config = dict(
    n_layer=14,
    d_model=256,
    n_head=8,
    activation='swiglu',
    norm='rmsnorm',
    positions='rope',
    rope_base=1730.0,
    parallel_block=False,
    init='normal',
    init_std_qkv=0.0317,
    init_std_up=0.0317,
    lr_mult_o=1.13,
    grad_clip=2.0,
    warmup_steps=200,
    seq_len=1024,
)
Each number is 128 + 32 x the weight over its row's rms, rounded and kept within 0 to 255. Layers, rows and columns count from 0. Numbers have three digits each. The size before them is the row's rms in percent of the matrix's.

# layer 8 MLP gate, 704x256, rms 0.0957, rows 257-293, columns 128-255
100:109119063098061115119068158037147150131139099099090178174056140147116142173164186098137154093185200113097140148126103167154156144108170131129113171155116137113138119124164080122103120112107124131139096171154153100138098088148125154118093154107194151133144117159144094076122154106063136127151126151170147126098157163157165161101155143139140135177043082127148117127119230108122106153163
098:076174117083121143137094068093135179094120134178129108151116162131142095119167158124185114101104107047136116071135128158120197149122136128144093109147118090164097114067098102085131125132100100174196165126119108155112042128136148171100052119080110078153186174100170098157179139104093150169161143146108162164108164086099138098105139121146120125098115156124130106131105154116105104106148
094:120069132100088068102154142132111118108094121120134175100082075141099166168066165158140123087144117098143127133136116199092151086073073127119124122096121154210150119143152116172147094103088147173126115145124155093145154116092121155153156161120142182092129126106159107109145140116126136144161160134116106106136112198098088165081153146165121160093128137079097146166128152172129139116166
101:091119135111128125138127145102117216116074112064125103144078153192127150089139138148191121094145075114156154113145117087106161110155106097140139195163128197077119129131152163121124098121149115141103091124166123165069115135101127072135178144104127181086125153185148124141168140113150090148129160095079165128114142119126082107140116230206098144094131138094149144113121141146215160172181
099:160144129133142146167091154152174102142131097126157127157147164098117100104107150131121124164120163148160121133143090144172130085094037134173106134128130106169124146143126126105156199186168085116089169149161110177184177095153136184106156104090099052100142093190165174128046150117089139141144095139128137133106123086099121073135066107142160116143119087188121118120131131100109115141137
102:114180110144090087130120154160123134101139121143131145061174149143147167115116161119148113128113176110143174069101101120163126166086176111123168072132125086097135081148159138098168149165120114097160123072160142107159129156165135092171137136169142134119143086147075119143140069059152167128145147175134152136156132140116217086084060137083084133178151145123073081096144111146124142142130
101:156144093149227111136078089147137078143083137142158127096119139119158076079182147144110049135153161145119129160158144121145112107154142116179147160145128123129184102164137105139146195104108124074087177145172186146158155102104164132164107144140066141123081132165168173135169131190165103088072144106130122106126082127088086179093120157107122115104152096075084149146084086198073105158148
094:131142097131193118154089168130099088163104080124153125193137143145147157097180155143151073147145176039158168102109127169089220101154142107139171114063148106155182098125158102109128168128154140112051158138084144077167149132052117172191096163185126147098123125122120137175122145107163114173129108143163104160114123118112188149083183076150105174122157189142135117118210150131125172121073
098:147097133156107106120157181138085105133132152099177097111109094135149114055118169144112095107084099153183060145195103103153123106177139105121106128073126108121188111172145113170139126126118143119154113160122126123074076121133154176168095104077168175090091072137120131105130058149128137128085082133110103191138146120083124128124143133090105157164110154119140103126118077121138058163138
100:110196140115076153150129126113136177166137095093116075199061176096098111126157114107071113095173105108093150142107093078078142104093138197100113068124122161124106152115208110090113146094157074101110158159103155150113080116054112113165133133127152090161144126148121127181120109167144160108095131181104121162117071121094165110133107161128159106150119133086140152115038135092083133103088
107:150103108099112079128115144128116118114106112099167092150149137156110089106119110165174086155142146115155125075187098167146137133125187105137173104127112104122195172143124129175079145121113123109091079088208224137095096152181133100135144103098140137079124111183156114095128104113109157083117134096122067076155130154051142106123148152183078135111139101138173162121109148138135122134120
095:193113171192169164132109094116132100149151154128181104150149125091101189129100081120079142111125097186096141148111117158123109173166094091072115149110165166148146134152098095222125122168098096101115135135168122147159133179121128152156102152146138104063111103110115122073153112102184140144074158109139163142130100129184183205134102174155112145159087157107165089167168150088112138097168
097:150133119152157111116074123075155145096105131120127117083166143140110175136074176100161139118128146111143107157179116146135107096102117151080140179174210068113184123104146160151186134113078099101133143097151135144105114096159097110128114103148091121169096111106128179133065145111180100134114056180151138151130155133178131155147113123135111150207095140102137183148142182119177189176145
100:158172108150203138134081146150195116099089139158198136152143243091102111106064128102078122115095083120143124132121119115139123102097156130189091147111125160143113126121119190104117126125133120090156094062095083065179118135123084196097159156122138089114114116193134171175126117157177047110108118178117171119140174080098135114143173187137121098164098109157118116099108094176111178147137
104:071154118063170136087143165153055152094164132114167162169111137161129117068124150216104128138145161181142115095143114099135128139120138114119207093132186084096099179112157100126126154196157151126105086134107105109173149157126149116158111126160115152191133144139122090101126040159130103082110089122088153129122136159153116051133111094140109101123062142129171122091146089121142113059100
104:124131163136109126129150116102178099107088126190142120112074135167158150120149133131143127171108088144113148154141110142081093123062090084159124147136155108111121156134132081091136139171093149095147122133143135169070162161133078139110141132161119136170200096141140129125129090122089067084138109153115072166133156154095139061111179121096124100122143137060182089117063081139117152165082
107:193179142101173072167151172144142099078173116159127156133170119078157143164109124153042108167177197108136188117104143122147111180150102114146178129115110083135112198118173142129171178101110166118148202081051207137158127126075139139160128166159179081137155158099143137152121090106118122139148149153160187154124118160069130139099161155161118111110076157103090113123090152164088110127152
098:149136145139108124129119092111187141112152132159149118090152150081135173114122104153075098175134145175174069137125135125088065042190134118071094120095140086081146153144156141159066096096084097086086193106134152112144137161119117158072115078161183064158093087117122098095101098132179100158087072080153165092088109070153222177094169107139128130103099137129115164121140144153068136176135
102:084114160104121172107143158160123065110096113183135048134110085131094142103164148192203069172148132141168061148111169167140124089120113175089084145156153118181122121092138148121163135099104078109119138098131124148132117165085132113197149082114114135159081129133101127100141083097113135109071160100127101103118108154173101121161097161069160158201065098146187138110158181143159160063103
102:141119103137175139074106123156082104099161130165098093159073103114107126059094109136114115102114068149131154128118122146120119065129188116116169072118113111140178159128114088144113119087140137146123089150077068131166119145124131095116124056179115125132066125158110161208170123112096082093194079090095183084176142094061122132089112130140099114172109092140139141153131140090040100150164
098:143152147128155192088148155123113178105082136193102141116063140138133115087107149106160119162109188148109133129133126119072140143104126187106136146158176113110155105121114116108099112165136123148078080129142141152080129155098090212143132092110074112149206042157122167183087084153088135189137184191142145100121114137125161149189173126150088097096056146130116061089200150131194146151102
093:080123102125157157125181152101166130124172161123110180139116108117143117151162121131125133142159211142175154179159139099118102122093130125141163075096175082116069140149142129144104124142165172100134091098156208152078156156195102160158098133117117178129172151133135105138078140067132108155122137097166130116141057130090140179119171109118094087122159117103134155116122167214167155107183
096:078084178130103109098121107138164086125208083139126166120145160136112114085147112122160068137125088108108112107123104136155069146033130157172181100154140165133060084125083120114078095136072123159106083130123107151133112089066181096148136130146075138126139091181106160110130135072078053116120120115116102153204114120109102135129086130103151104092153130148172138124136101170167111167139
104:160065134094158173176131110087100117141174147140168138016108067080132116156160108155160098092190082170099128136094134067134103176130122165108163136136113122131145164093100122133142131135111128142163137145113063104141148160127105152198187125127174107175160089158104131127179132118189107117144205158142067148176141127081111093169129125098091146145117118161161105111100170123147123153147
104:101093094131109157095083190148131102071105115124122127106171182153128084110149090112155053065151179129091119088091146153143109168087166084136073094157150111127135132136180185118116093098145142141104125139133103114159109143131144095120106125146111122139125165115153097091111153091095143198092139181102120130147100109201162146119136177119101148109153193135148065107089138148100120140121
102:129067136165126103134140157073145126154057143129149152114086127139094090147091090173118119145137114145162157139100108101093159161076163098151131172142131109129096094102145105097213158114143074162135112117141206116114108160106118072121189111090093141092159139151111072090096131122092149088130104128086197139057101173092074146130102076095150108074087142092140105102133145142171055173155
093:149136116045105147065150135099125123135202156117119098152109133020140093128165211116133109171099152157159150159129138110158127111157111117130172115152092128123099191129071162082184119143121078143114093038129167122137123102108101123102129127138097159132126156084151100124188163137118120135110140166143086137089086074103165104094222158115165176071124156100095185096212128142107124140123
098:106049158117037148120066164125156150117115131096153180100192073144124121093145141190142106094174115129102089105111116109165166097144149139124092124122050158155117211058113142210117092109143080143149161215130084100131109136142176131155141130119173155100150122159095157091140176081114148121137102117164117129080099166140128162123119147114117139160161139112025167156098117115170114144187
105:145156125135160077146136129150160106154135122123132097130169204146192079115133182136135144150168145123165127134108150100146148195066119133131147055135104126178108121133120112130187162083147063167111205130122154090116154150126202110125150172084133122108111118090141082134091151162118139094110147132195122125126069152148160133073158163042116133168105178121114181107176125114099092148045
100:148104156154115112139169145125133122186076076097124142155105114126116141131073118085138131092151151170091174122055061158108098109098108170137106096136091114131088124171102149111116182136115154134094073138159151095160105124123116127148134152168160104049216148162159150146092130178121125110127113094136171154135140195158070157179118127087165058117155162093142124116178105140162106139085
098:135097138121132138117125110129131147118089135117097147155113132172147100121179161102097017130112124093089104093070172089139177141118123147129105150155109115126117152133105094132112124087112111115115156127135131140139115146163152127128123073048132122134160131089098127071178122163150043099161110157178103103170136105114153084100112106149106121150119110194116186190141134068192125117081
098:111127114154093072104126190132101112089140020157106145196152126116131141127114159119095179097125146106134114163122039149154135167161107165161065173097135100128115132078150120096116106152141135135089144115116079040133141174123087139164209141145112149172149145106173130113177112118097092167111086144153076128087151118107105161171132062125066154123102158121099158086092172118088112122132
099:143128108117087130149112080110174124072141148158099109149148123115136164072142137128065114090127139178162105140152149134088063201112126122085128116118144182102085140163132138079116131109117137106160158136143150117119118043124132123164170075149121125103130130106137137162140127149137098129065047119174168103130128133117170138110145167141099154177045106074182140169160109107113073109121
107:178115097121155143140092082161114121119084078128181139127182065168131109107101109094103121138166174204119104161150161139117120145136104192101119181116113162119169127049159128119178153136079152152114113126143148123165190141103139068122141135139124158128200130082131105133118091103125170101216110110206083112140091165102139174083092134123129141173100154097110139109134099139108131147115
099:122120134120097119180175134163184114144044102101163106124155133105067123102122173167117084095113130108132163107131086083128143153131144110164116117103169120130142122112139090146141121106121133142145110141132197156138106137171126033159160139129164145136037114167155157174158131107066164123151070136134176088088183165114133134133108115198127152141158098148124073125140137137133096137106
098:101118072110091131128154114135097108081081057127146107131130093118113121153180108093137086055206162115129134164107094111174063134179100132112157115190129168158116131119103112155156147098165139144111150190110149184095121178229115110166108190081145118118186119147178146097161140180116111136105111122109160128129083116114191098139117136133121074126104111153123153114133093088136095120127
099:180207146093175073073189179075136178155125079075178122096090155131140154110139091131137114126070134096079081138165107031153116169142133154126128112170143129128161136157151126148194115170172178144126088129140100164115139161118120156065169185092115126153136103182101156142149163082154159126165103167104155175102119136076093129118112074131123177161086145099157139096167095137088135101149
# layer 8 MLP up, 704x256, rms 0.096, rows 257-292, columns 128-255
108:157132044114100092059121133115107170113162149077101173210120114111112133144154162144091127126137183190112132129138157178171096146124097135136067114100160124133147127085116094132112106165112177107115148110209144088121096139074108063136130111084139145143179175154193090073174129088172140155100091076116121123127141149132165093100117126091172159132154121136097084139140172109081152187051
100:170155130114174105095143183109101076078095135128135175103151097142161111145094126107147106105093095135022064159174107120120094146147172105172121056151068174100111088148126119115125120127138120130095020159116115118117147138126097096181112134144100138157134028148124146094153156101136119139153106133154143097191219164158156161125087139113133092124139185149097090069108180131136157140117
097:154164099108177084177103110147117155105172119143119131113113148144138087121084097123165081126093105135093142064108114164132167180120147155113152100129132128160162113120043069093149180159140120123161171175101028092118161137157105140080134175120130100129105149109061154171206112130121107140095128097124100091143142065123158123157150155086160108165098120092174082120148070122170084132148
103:136153169210068091099117111156114097176128133126184090119141081141157104116113113152111096075124162087105141070158110114138167151113168175118117161129151106137080127119121138125142107146087122099185083084103142151160171086131135116126118123153157190136112165151111106132170058186140104130189089162091080147112143067150103078163122126179118083203127104116106198121108149055079175131087
098:057130100095149113137119126158180115131144147170139090147097121140148113177121114106121096134084097139080073178080099096091143138135160135160205131109168098136176144143143061107114088097136129192157040104103113092095185101120135141151149133135107140118113101098133154131110081168176176174140071132067193145186123129185129134092112103127101134137138121110079116175145116224131166111114
099:061139130160115131157138145103129068105170125071140098128111113121104117192126130115159150169160181189141148089106147138123096065143144138103119120080161119083117146105140161159109143120110135153135180068139135156142142169114138131165078091077117123111151077095120117158126054088114152080122111124123109133137123183116165176136082181136131112126108106125104156141127171125179071123137
098:077147123144114134148127138176139137122121113124121090157127090113148119164089159095116118151094107130166075132155146098105131092074094137141107127111073130103138200082203127135162167024093156153137159107137119075162083151151103169117169107151097096150109102130168135131167097165188150165102071115081116054115145140117113159124059163131162116151170114095070148156200152160086124127094
092:064204127164131123133165111060195125127097160147118130160066030123123132116154100100171149156120131182093076089083152076129178165186134133141090101043150119133144158119159110147175159129237133081112202203071106103139126096098123108135101149164094120115093154128116131126102163120127135118109129106171146133142137138115140120089170081108158107145125142083136092151130148175153142124095
092:106145122132103120161094188130111137146089137124047093144131140146140118131147113137149089143079080143127116160147108100112094121146120068138066099152146147084099084113085186129146158194120108099100172104126160135125120094180095133155149149130130095095060151094199110139109134032092179173163150103166121136079126139153154094088085148122098112099170107140130142141148081135152124118098
099:141148126137121138144171159104093154140131160088148124104128124098113155163108132103124143112106152107073144082149130132139082102110150111100074158176153128127109149115122146108148124154139123066176066118127115115080092043160146150162182151118177160176138123113169179151097157114168102117172162100166132121187115110124110142122125071217138130169161164178132101090071084142132168112055
107:082078117120149118111159116097149113134187109098136142124122137123131143114109134085144117153119135099117123100156090186123125097169144068088153095081152095112126142098101096109154142186091173093118196144182126112121068074151154157154128092104128091164117033159150124046077161185137156232123131155087138118158101145144144140113091148101111117073122117148124171107133137096085110134140
096:085100073112135194180113136151117129089120153171154139101112123113151125109137137111135153100125129112105161068156094152217082098173118125093147149114062224125139137139096137157199108129122085107129197139151134118142114119153122135113093110078120144090171084128170180111107140075108171110134125059091105071095150131088134111132144121061111120148137145102145167141138189062145125143134
097:144123211115166093133133115097075092173085102197164147150129134110119080093098098178124096166151177151115131130138119145086122070123122142164148111132118113124083142144107110128115148165162136167180149124088124091139060152113081134170101124101130127142162127127086174094134159164153183154185095126135120156114143041082080119151134139118082141102104099136111184088133140147073104131095
103:168125127152145103131108119102132115085125098160122088091147123147144046185168131149052134186114155161064057182141120134108105088086148080104131099152118129095116156070112066089147094141154124124141077098173163174100123096133144155154175120111148153118117186139100141101044118182081080102145130138079141095146134157137109163176083076159131070075129108087199152079126113121082149138119
102:113090150113166159096146171115118151112149120202131154153126179100140153142113098157099179051118106116158167143182077112122123119112116150095148104113102099138151126167158132107129066155111136092188160074173141125133129139096163155088137155147079179146110120126135105138113168173145146143149065084106188114164183098133099171118179099126149070179146095100139133113130126090096164152155
103:147152113199113152113145127063139065104128139161139104136125129097133122156089157166093141140129097136129120160135128079113120092126182139158150112091107218175118089073141118127176129124109133132119164157120106160135125163146099100114097138117137159153174104145145115096150149130143067198064106151124126093099186154187138087118117133065139141161152128165022146118156056150072116190157
104:191140142146186111129120141102180108101109090167179092098158090133148124162139113161120134105109200141157163078112129199124084145024100101102141152192076133114130199129117193145111141118173136105189210099085170149122146142125147130147130114122098130135119129092124086133176121116190112174114110120102139075086142172129075125120165124175145140111132114157185085118109088120127150133122
098:135096116099054094090142175124127155130174158139103180179085120123173087179086126111170124098101133112144175159091088142107133114106137174081104067139096137161079162128179089099135104114156091128139148098194101111050132136083098100161112163132126139098138122215104097107175127137109128112105147163143108153173138149177186128161141150138116132119157107145134197082120122150070186147118
101:167168188111086150114077147132078102104079183138207081165082112138125127088156111105158127089125127140150171127062154143222136137173147079101177121085139109188063138120167122147143133169098134047156165188135144115144154118154148111128147085090177108125109145099115103135137129153167154106110102118112164197163093142149123100088106125149174173166106145173134149117173110147116158096114
101:159121138098098102140123141119103122113147168070192125108132189145175087127072148045141129133147110114176145115109155114146112114148117155146087146152082140182072131139153118133043111091131098131176098104144078085105124111122166171126137156126157133100192165101140127076157149143126156148060120177183108103104114098137157187113152210109092085110135176103155132082104072180144168089090
101:109159193098096113072106116055162100177094150158124182146160137175122119097153123073077099130175113138106167092075139099140151122153128125139171072122134099148125086086131056137163128105144123163172139134169140148095126114149204119115145163139138213077075155093124111125187120161170117125159123088155142073105113118123152145009125185135108111093135165123138120098153144138106106113087
106:093136092133144159101109117149100142085121129144105139123123108158115108105071122142086145157177129138192144186128164149098109144088132147152160099147137103099086133138143126193114117110168108072170103086194158117074152119144139143162107143093146120125151130101122103140198110084147111122090148079166089063164140111130070164150154107139199141127119205145122160113156134145169115116154
094:098141147079120141090155141168080153180081109136118128089099137143140124115164122122077076140144089096115124096150170150118128243122080151138134093082130174144094049087149143131063154157116053187134149142140117226179186126123147173130138113085138113163133174146144141091170145068102157184178128102170173155125151080128149123086170092154091157123113123182149125129097116115128164080144
106:090154130128094141131183149126172108086144126134109080121154159126136143180114141097135108147186090160149132069103112130180176117150141120090112118087099169152102110096113092084083160080050110140109165122169026117115121089156125155072179142125090127108126116178161120110118116116147087158149095127078144084142101151102115194090150166104200102104135137112058129107103079074119145124159
103:111121146125113115099051115065139147085175101099091114152192099162096152121177152127126102128090087128153112088113097144136157084151157056113141116150115052155097187084085109101176191135148137142144128170147076156177149073121147158134139105179126102115083119131154121109145075093144116125094071090196098137083115124081116135148129112097098101146137119119112128115147104158166095129150
101:160141075122080138116137122114138133088167075130117158065149120133129135123137187175073103094135107126116101075132139131078136154110080060161168115109126160124080180171153142129145094077117079110128093111100085128082176077133139196152098140095193084117063162151178158073136088096142152059072103110081069120168149149131153145151122118076105161177127110126096073098078100101112127157152
102:122124120115173145114125088170095130093146161146162132165096102128122130081181115147123151172085137155095067230153171126058098098116186095152064106093139102135171089115163148162108123138087113074158164110136118158154175109109121144129072146112181148131078108114103068081116148116127199139124101090177108155171121137208131082118188148115186107096146127158155142119093117130240166071081
099:120092142113153117139162078108134150103141173116156146133105184137120093074158139146070079151145140139206114129135116128118089117147153177123154139126143172237085069130144105128134125084175149101190140110134184122112172102142163115174074133145114088110127109094106148149084116176140135114115124143133056102173163056117133121124147144164047189096173109116143141149135166093103190117152
099:153179133157111161153134181140121152139113136082174142117122199172101124173103161103118129113107119179130136115151130123105134128173178123145139206148150177173099083162070117104157172138189113132119090066117165149160132143101143108158100140147109175125136122139162103136090107115136127134187124125118052190119109101111163104131081086098120098151107139124095097117121147139155144182090
102:082164123182113138118139102113105160171177172110131079099145128133189130081077064106107167141156125133114169133067125172234115165055125163191137128155148114163169094108177168138138151192114097112132110158114143125070147093129094116138124145170117089051101145094123132117196075136166117153095148120149094128139178088108111135093147108147169121083193094111125123155136082146120160155146
096:144071115135116106126197115110149141127135122080134161105115099194115158167103139104162141105145088113161157127087164150147158157110156162118061118153157207130131130149113133142099125074091090167109144118144131133154097187150109154126135157118124084088110109116115121154130177084122106115139126164108116083122158119138104136192217149176151135161122105096131170134087161113146116123120
095:124106108132144074083116152116120124108199171144138127117140184118125134123098122088153128123103134045101177192160079119140133201156192136133144085172170117203087148079170128105137086160205159183099101174168111110119094126123131177068143111097094085128124130133143128087093130153090121189105106170120079140165144158107128199126092107148094123096074130066115109117111133180171115185103
098:097113173144102038109132157171090097148094079095128090115104121134090142199073107104119119164074110048093108125100109154084127113112095154126140149070121162192108071119089156134136106129148126156082064120118137172170137158144143125102093140110102142118124126085162134139120128139135140132182161118104155116087120156105108131163132067134130168148186138115098167102167156142117143074125
106:062089127113177131128161173172136167162075124133135184142071181130074148117141128126124127081103076143093128104067101137143176123100142122118108094099112072093084135088105117122136070101094130114101116108098154109161136157105142181136165139059150106113111169113131153155152156201135080120133121123167128072178169134135098117153124116168170147129093099200182113130125117115149135146101
098:131137123188128132159117128138137125119128171167165112112130199093099169085086114097121134097130095150107126185127116106075149070139183132151077148157098149178153197151092116154146090150089155087122085126097093151147175162096108194088143139120136128171134090101131100134131132160094129103143181119128084124095108119132099133189107132161125116055065165164145104139237149123101203076119
098:180206081161110102168135126126156079127114189104151117151131144212081112142137032136139143131117092163129154047095146103045168092100175130098103119124133152136167132160148152115137128169161172103126126225135055084116130148115150087109146124097173125136121107179087131167111158162089079143118123138122093109105099137113162171135130145148132147102146135130155128112172093137111156111138
# layer 8 MLP down (transposed), 704x256, rms 0.0932, rows 257-292, columns 128-255
103:120158134110132119061090147192154129087136181065128146147098125171174111130121166148137135160131182140162139085141177118190178144166113145150123152155156098073167180083138110131124163089124167127180144073168149129147105148105110097097132106136111100100150125163119083157178099087128094128039101075085104104144116135159157160166091111096139179174100088180108098121120113130100146203073
098:078121153106098174165123084167168147080115094143143145110183093102153158163164181124117135147132113094247130143167114168170130135170077127098129199058082118146066126137133116112142122144114147161124175059103153132160125108122106117055095110185140136098143147113161114210144131124122150105137155154099115150097160121117084133153127125096076144146095121096188138114135053104114103103078
096:115179156102139104117148126143112111128142155148093079144078135075111093053094165131104120072220137114115120119103162069124128134126164123048038196089137154167101092167134203149140126141096113142127139117177091109082130152123150144150099166110182113160120142179107120118124081096076137099128077163199121142071106079126142145148127122132094183121144140148108151126148165115164170119116
103:139185109143115182154117139137175154148167128124163153055115091089151144111144132085082114072130119095105120155168135127123095104054085104112120157125158048124149152203119099108143064143105080105166174124115150088140135073076135127114108142102152193141061161156119117171157131156173162072181123139107124138113143133043158103132088124152156076153156130164142124125080103099114079169111
098:128159119180154181130118137113146147169164074149125128125160103119071169146131136072082118111143159110114167200143139156176116058051108142093107220095131106119118141131134122139186153137108165118146090059143085168108158145164132141155094150092136156097091188164134089106063148142106080122136140102076102098133166132154101046110114101118225109098134093118181145099086155102118032137107
100:144165102131156096147205139149087068117089182128136055157148150133124108134149109131131134161154103097141156138159153123121149200131147181078159146122162129133081128174111139149144204145115161159174107127050141092128158098113161096137147064083094126101141096098196164141129133163091055115161110126121124131103098119073090098166100217211125055079142123137130103114131182132122115131136
103:112082080081140120102150132096147096135130092167144176086122133136109113119107225117156146163122110109146103105167171102137139086056118142117108142156178063132149179069110112144052078168121182129093084072109133143108126158146142077096101138120147085124144141098121106163093147112101129154131103079066146167144167124136123127119099148087161142115156121147131139105113187165131101142215
093:138180153149126121123150150129083109125090088088118105090136125155162083205089098159145089120147103109104135101092090177154156131132143081148061191106146110094091142039142035158075176113118136157154143116120177179158153132171139126105142091097157130169162138159112157117080133145174166122088126139142134163124159133159209076155138145095166178094139111096102126138132164110087078140108
097:116082119162131135120178171144058124130132105158157074136105147071066162123143067135116151046037120119128126054136157121155120109156163152125137119103135137127070133157095123173167139133165107119111097088131208091116136104131129154169133113205138045106101181129074160168108166069169084180143085182173118169164187135130132075105210207149108092105147113126136145165108088115153054164126
101:074185070114091053100145123090102083099158144161167150112165096105104142076131075185134082135123132097081098112145082152125193153102176145109138153137123114087089163137146079140196102111171173115121180107172139145138139181109065070131128100104124116167098166153153115123115067148149183117092171174120148107116090109157093103113146153132134102050149157122167122109066145132112190108116
104:070078114095166206084121138139153078090189098105136074170158155161106159174108112115155141193131095124146159152135188160091168121117148121125095189089090066118089087077119015134149111156111192113095166165195102167108150133116182125106121182103106101088088104115116133048090120135139136163126098057138099162176115123161127121101089104100089128145112129135114130157141189128128172155123
092:120159154082105071100156179112130100119168101130103110126143102120113122194118162158147082144124139176093154131158088189138148173080137149170116095094137083130162167122105135079085130084112088132166108134100042089120073072147140106133112131142122060172118151124154173113087093153112161178118095171120180137151141117141156108101136127145124125105076142111121042136119145059138121111139
096:131109137094112139194129104124110153100113148168145111091120118189166102104131104133129102164191072098102156099121185167098139106126141124128169112110132145069104152183097102146095157119132125141142147191082099121169121165139151131101101205161102157131086161197143163110131090178117132129107188020132125178188109101163126106153122087129104179123119104103116081147103065125136130125097
106:171116135147169124137147118077109115133158078181128087149119125129171131179145070120122072147142123164145112165133089125146168085088133132120123079166073130130090162124157043136119218121127160110114129112134082134088112122157158087100092166150061127082183133183117140110101178101110135099065079173160135129084127138151155133103098061119139075117128208098138207090157108061127132184130
107:085151164160100119146150189109091155153120136117143154134148062116162112099087169132106170135196144118090196141101153151144114067140108158058101161098054167142100154153123150119198060132158138084129179119146150099154165153132146147160166191114064127148133132124136124138113136079178120139095133143159132107118139117197144171150109167174119135156080134147119082095146170180137105083065
109:112119178138084081118168123147146101109179191186154137151120116194121159177149197097160129133146151149134152176128190101083130152151149089130095137043084153136073119139127175111115190131137145132157112169110174162118133093089154116182113152113156126176059107103125094040125126167132133114173125168126130121174115074159127147105119103150116121087136128152133068149160107096132139177100
097:168128136145136047171162072156154150038107086099166088104218155146166142028051125114170174168119077178129138161084161099091120161144129146171124141144163127136111144098030151141156108066139115096123116180103160139177123121133131153089109082092096124162110145099140131122094133203079116126137087191132075100116134111151119092154106143143100117156148081149106116102134134130147080132152
102:154059136157177167130101103170132104144135110135158110153109117101117072139173134123081130103107168124126085082112126106150158121143183142134104188104097156129108119107118146118072126158191116055133194135135135128170092166118122131172105120151153138120121117132123173103140173113132129082127116041106127105217146165117147124107198135148103134145126102144167164113089061116071044148164
101:114123147165087134099124086172141072156101181140153071182056171108105121080156140164170136161124095118112154160130182150135076152120157116074132158104110119130025163115092120188096154119143187121063143124073124176173114097141123095123182112125188110158140165117071140099114155207138089094121121150128107114117093121106160140113093125147146141140176133176136135103135133164122080099070
091:091136162135112160156137199081183131104151160087137176129137155214127133122113101126090153125134111128149195118174134068119161145179192107111157112142124190135167124157083132053148100154084192130115133164106085097113122083081143090124150164147092134185151140095183131145082061093133169157148082082096081110166121137123168117101120104104116080135115143171113079082070112168116137139146
103:110145141133112121108097105066146096177114177120101132161145169223112118096173146135119123091114148178076214135125094087157189193116081095144140058148068159154164144131157124115089109133143127159073142123126096101221108108102143094140132110137113132088107168166129160145159113155123166159200136112143134116177141143125176086105125086162076109149116166108147113123101161137102144069155
107:111111142091075152120085138144084105145141148116112176144111136202102139144096118168044103154137096118102099110139130106107137096131122224148123152140098121061087189152144165104100104121162075070108108172103119121172131037135124128138061152122110122117144144151108115173191120175088112100105133136125128135129176106144137142145118135115169181110158089184164126101156097119130106116168
095:157114115107108141094118194179101134149151150103112115174120107095112152093187152134160111112167130114115092094148127184138073149124135128137100123096095106080057136129146113161165069166167092109116174176154079084115120092150172084075098150111098093151193121111157145114088150114136102130158120109109127075130096092120111116140092116099100183177095153167129151128116106138139087122141
109:114119086140117128149164182140107137114154154073155125098056110079117109100092081118099110164182185153113093165095110090061113155183125145150140090054151150145157190149098090092159125131117147167139146155135118121132129160162141107124176103104137113112154185088167135069100083093115107108154168180118140135193092097104128079147076193136079140114130157124171076144167127196109148134091
107:121110117087148082166146111077116097090174117131149090135204071184190160148195148071130157110166147140179154177104070069159096182099135117142166125112147122085099148134120138133083144167143186149161108088192100099105175129161150133082065163151156164116144160141147107111183120115128097129126154089074083112128130090130151102142154132123166119152127075102107106132137128069113123131107
103:088144104161115118119120096117143104134127136122080147113138140105112168117147139102095182157120172166096136156047149140116146085099150150169127180156188108203133182122124155142121118129082197143129138204122087210096120111104117118129140157110114123115127109128109129154102129093147124062088171129113133192137135153088132112134126161073133063150141135105144101123129142076136085121083
102:166104166159132110136079150153097058145174097144099034152168094148132124164150092075137157127174071145108135142105126114132135065133136164157186151120165111126101126108151111116153128147143089115115180192189120099151145142140189113181089126093124098079119117068192103061129204122128134125084111112103113198182135167147134143082152104099107128072134116179082134119130139146119163148118
099:123123136120214129134205171083143113102073139113151100145108166116159172068106066158161069089150107123216110131199152125103145144029102141160109184119146104088174126144130157115179098114120166130105098077129168119157094096123142172113048120083163132076132152130163106144139146189146110138122132147158113129075135150042090123127178129118143152123081126164149112180161117143099115138107
101:114105182146152134094135118142077180110140130167142161165108125093042157208134102112110116173128116065097137134146048140160129087143177135131098127162086169117153124163164131168122064159135118152111191110187019129064124130071122115073173168093117134095092148114079166112126104176152108138095087167097175118094158141124119136146139102128135164141111110128151176140092174113137140151102
103:079156073154108164116102129094071131108076172161091130135113137125146141125154135136101194141106169124178090120173152090131091142158174118136129204124106156135148064140123178143171194088073110127095080111161169065112059125140185105114146108146103096117120147152092071116107124130180163129080154229163133135111105112144094129089123128141122143123087150160093098140147155102111083141107
096:178148092131119125146224123108073121117102064093128101153135119167157102105182136076154111056103135120127143159133161091136132077113087144185151078096060126156178099172099142161176160098130115068159135113082124111142127096146128129141130127136117131074082179132158135137142138134087134121075116126126118098090135176134143145138138148074140182073150092090144156155192109137166077153091
093:128158158138114118079190166181131140125060110163147132122100101135148158128166098139189144159135108112125094076081100142146090138091136180133127199148153132111094113126134104175122153113185145075148067075184140135148142127128155111077078164140055107130144165166174105125140108120117127111174105128139102096085130167137137131128109100112105154137116120197091091080131088122101111184078
094:138148133109101178149177147121133129101059087165130150149114141135118120092118084152140093133102137086105121088087159098105160050040103137110171127095133175107129105178113155139086122171121138129162152172150146134121141026151142148111158153164156140148084066091169125138105082137127182135134141119108109115173108163110131109116091113103107112077158151102133142131147136156104111139110
104:117073123083152125160123157127122122142137117099140068131125095186083148098115120155149067094125109100126197161123125164148150163141142120127067085113094103120157127066098145085025145131086145082136136131136188149124152124129196132148055140140114161147140132084138150128149142117156140085121077143123095143147075137151127132075106145153120141105057103127105058158128124156073116142116
101:051175120059138134119135106104136137145116145165125080078185205133124102126129114177126138114138129087116150164077126157109124096125177174104126078168127183165102072171143142121139129171129162136096133145117112125154116069136099149085155111123108144139087119155106099095180118116105073120137050126143134122162169109175103170146173147065156171174054148128115102164163109079118087115143
097:150125138199126173196130152164170159146092112127156077167117179053139128156100158110137113087083123107149171122166126087090160174131114127160156153080141149133126177113122083128079149086130126157093113145094111147120147083096152082175076142104111129092142178066141125157151083129155124129169147139124181118190117066145134105102138071126070193139116151153048133105128125177094125130076